{"n_layer": 15, "n_kv_head": 3, "norm": "rmsnorm", "qk_norm": true, "tie_embeddings": "early", "init": "orth", "init_std_qkv": 0.027, "init_std_o": 0.00493, "init_std_up": 0.027, "optimizer": "adam_variant", "beta1": 0.95, "schedule": "wsd", "train_tokens": 86700000, "dataset": "wikipedia_en"}
Each number is 500 + 50 x the weight over its row's rms, rounded and kept within 0 to 999. Layers, rows and columns count from 0. Numbers have three digits each. The size before them is the row's rms in percent of the matrix's.

# layer 9 attention output, 96x96, rms 0.181, rows 68-95, columns 0-95
096:533532509520523503549489460531520536502438517505508564513601529495551492598451489392435485449405430439516425566527506537548544507474474505476528577461508521515682580490474555548543597431526361513528567563486528516467550529446496540524445512487444430425516490515433522526442466479537501514
109:551506548541516461548510455468505466486425509499520587413375452460632522485603401420499493561445488518493465460466469399462441520464533557582499464478548604530476565553601480561528547535435488493418507513441515498475458507569534472485579525499594537491535549465562490497467502497516504568
108:478523502588579494546509440494519514511512455507502468509549542483431495539414448456418507474510528661539457445429485463444529596634547394533439555567476616460538503651496568476500431542512425504557542510496491466488452498524495511459530449521516480486489563444528489446464482492534510530
097:467603438566423496542496435488578623460550541473522514528500468538467399492524638455469505485459489423555487484581536413535511549594536519589477536412469609447479522461461515509456462380524453528492530488507476519526499458464619544466474556528471441518561488477503502543483462530486482528
110:510565486445588515584498474445336448484415510446477543453506587472432494554513534476523458438610425453488503464537505525479542576454410463399484537535504458481573361533568574521536470435467475529501497491525558530525524468458537545461504493569445449509556477529531486513454469530583474501
092:537585543489516480496421491543479507477426444585537426550591498512568503529528576489480563493551465530572472504588616521537447461444394475474413543400361487550453579608513414501530542489447523482424532489472468460469469475440433519454517508536537514522518505447485481519508538553497492436
112:532470443536521445566485430625497481608488557397530539489526507436433524514546551340499433567543436534457545442493498556551539511509489580469447406493458428432487631537463461454488435471463551445589544437523496468454482474527508470512581540537495477540495494497540479472530485497466520535
107:415492564455547494465498616517534551460460503496497515585451500595542549493439501500505419479368406554376542509556531498445442538514548490507466593435617541429557484587508495459579559434527534581520482493518531501492493539427570526483480476492452452466500484500502541505488480442592511456
103:529494470525617445548509424485496498556500502532474541471493491493490553517492471457544542523592543525508481463382568461426501553513375559473486427408576604599469602384539531476578488564478463519518485452511541472538429489440552493505550449493521526504442519434598488503497480553442458544
099:493530613449574541543490508474509426551549526596537513583512557448544529431476508500424438448431482610482487566507350504504436544457575463588500569461622445473528459518454501419494517521492589516523531526452457420493458444491546495499552542490532521465493476550524511500537511484604489545
095:482575540442422424461547472552531567475531496514550506506453469508500390460613481533476482484531587514413465490424492469417447525401591532467409521466520512626558461397505486512460559486547510483521452544491437595500566521501508520537584523517529449447576470531469557581527550466525471510
096:438594467481438476567514490458580497480490528509481432494518440498477448522552588511565454555531562404393411541632505481554469484568499581518503351453484493444626485474469564440531507512645500524484502487483565520457476454516453476501470559529519539462526515547476477507456489464487505474
119:494458451609478506443514501486500484548537520518463472496512504576549483567496442583555588419545480471573547420461493516435431541507521419492424409466519414502503442551502539623533283466443542555498471477513433606493527517525481509531455477502470480482513491540498502506500523456504449472
105:450468486531488461514419550464552502430506435502566522511512536541582496491518454487425477574468574416554658425564426424588509502526585510445573395516592452503361517472448577405543536525486467578499460540525480502498504525545533539516484502496495459463472489541470491521540564485523505472
098:417416534530514524442469555586509533419578479496543549393472439498463423443490501409470487474470462506561454467491523535534455500447506539575552543432546472432365531496421543579446416529473388482493486467489469568471557485530556443527509474471526458453426507508512477514454581395461527507
092:528498546483491446583483673454518602565484476528539437471414461540541455448585524568527549586511410499504601501352528467580451525475469634545516451420529485464492440550448515540519530492473465431572473500543444492443545468480498523528493499499518518479510523476439521505522522492479540507
101:445570490446577519539526452518471581494434449477440503502582505492553481443556530467465504423520412566607488553491411519538437552623542448417482410536438461439560529451549483350447463576517409513467525513487523457524457490548522494544555502468491539518478534506458511574490480465545459546
092:550475539410529516449438470405525596454435521422466540496548423474521454426477491493361463532552521560468518445488602469478468518432476444494525510517454526518619412581521589423430409485435559540444496532469524486555520458565489487460531432465476555487516540458523505476507519528419459495
083:506506543516405512512514470445471510557519462615489514579479549526400493500446572595427489556536495552412408542532435463457557495621522519514483470504588464535570561543502487580547599461400430463538449512478552541450553498515447535564532498511463508421490473541525499508515532417445530430
112:471527498482468485594497488539412499585548469459520552471480520499468594593549503474550476553517493457527493544516394509672549411466548560540557445557473488510446525488464549452531431543451470435439549503507597467457478423543386507464487470511577622468491508508537482519492508506418476510
104:547461569543587473504519528471518459435531491518485436511480523485512517541467369569513372458583506473485431414501557490543546568527627484402504475486500619553410444542557449503483436601524472553442562499602492511475512531564469514516439506514455515510520509453492497473479582557449489520
106:454511490520423515466488493432481517522473519438481499492560465531525613456483500438406543474486429487508463377464527480553484535465430475448456635443546465630528534518491536532325614415428450520469517533552540532490517527531465475523516454527532531473456561544550465481434521484478500465
097:540593530399488442442484452476584542486549519492538550522510512492566531477460539528521566499511556540534526559416438377374555374435530537464422594363550511500469581439483474471499384416573498460502496492469536558536521483472459541497505509523524488511518508553513483526490515466484526456
108:507560532440547493516517449591519467507550578509463481519435499439500518465471643513530508442492485480467421537524489552656477464564411568436500456521503418660527511516569560529509476543414570511475505568420430457505479419484487501526488556498502483504538419557515505500546446453543520506
109:348546488524489384503517484578501529490539484514412487469409411534492464369495461508525516425466547473540467461525531510509490598462402419449571623461541482453514438488581458480571442531615447485429536540544521506506484516535466488501512545471489515470467544483478508528458578521484463462
115:492535498482545480489504497477472622546463484574491581504498551596461425580490400552447526572471376485534465600541558547483430564450452473491485357498529395495429504543499396507585502547543473491489529535560574481571517551537494475470454491488516530519441564462479474448497521492480538546
086:500486530501628499514518451540495429429439605565474482494469583532496564478458519557489546381476538604557545650433504432549594608586534531522601458478525434515509542491559567495484521491460471475474496517489554484496456465482516514518527450456505549545417502482510469542479534570482495561
101:561467460558376478570494490387453430524573504459477542505501593501623459501492590529440468547392538483587466447447587461501569490512501445440552547472440454469524411489445597451596461514560451549515496573537524501508476481573481491536506485522429485490480452485479507486472459527450551471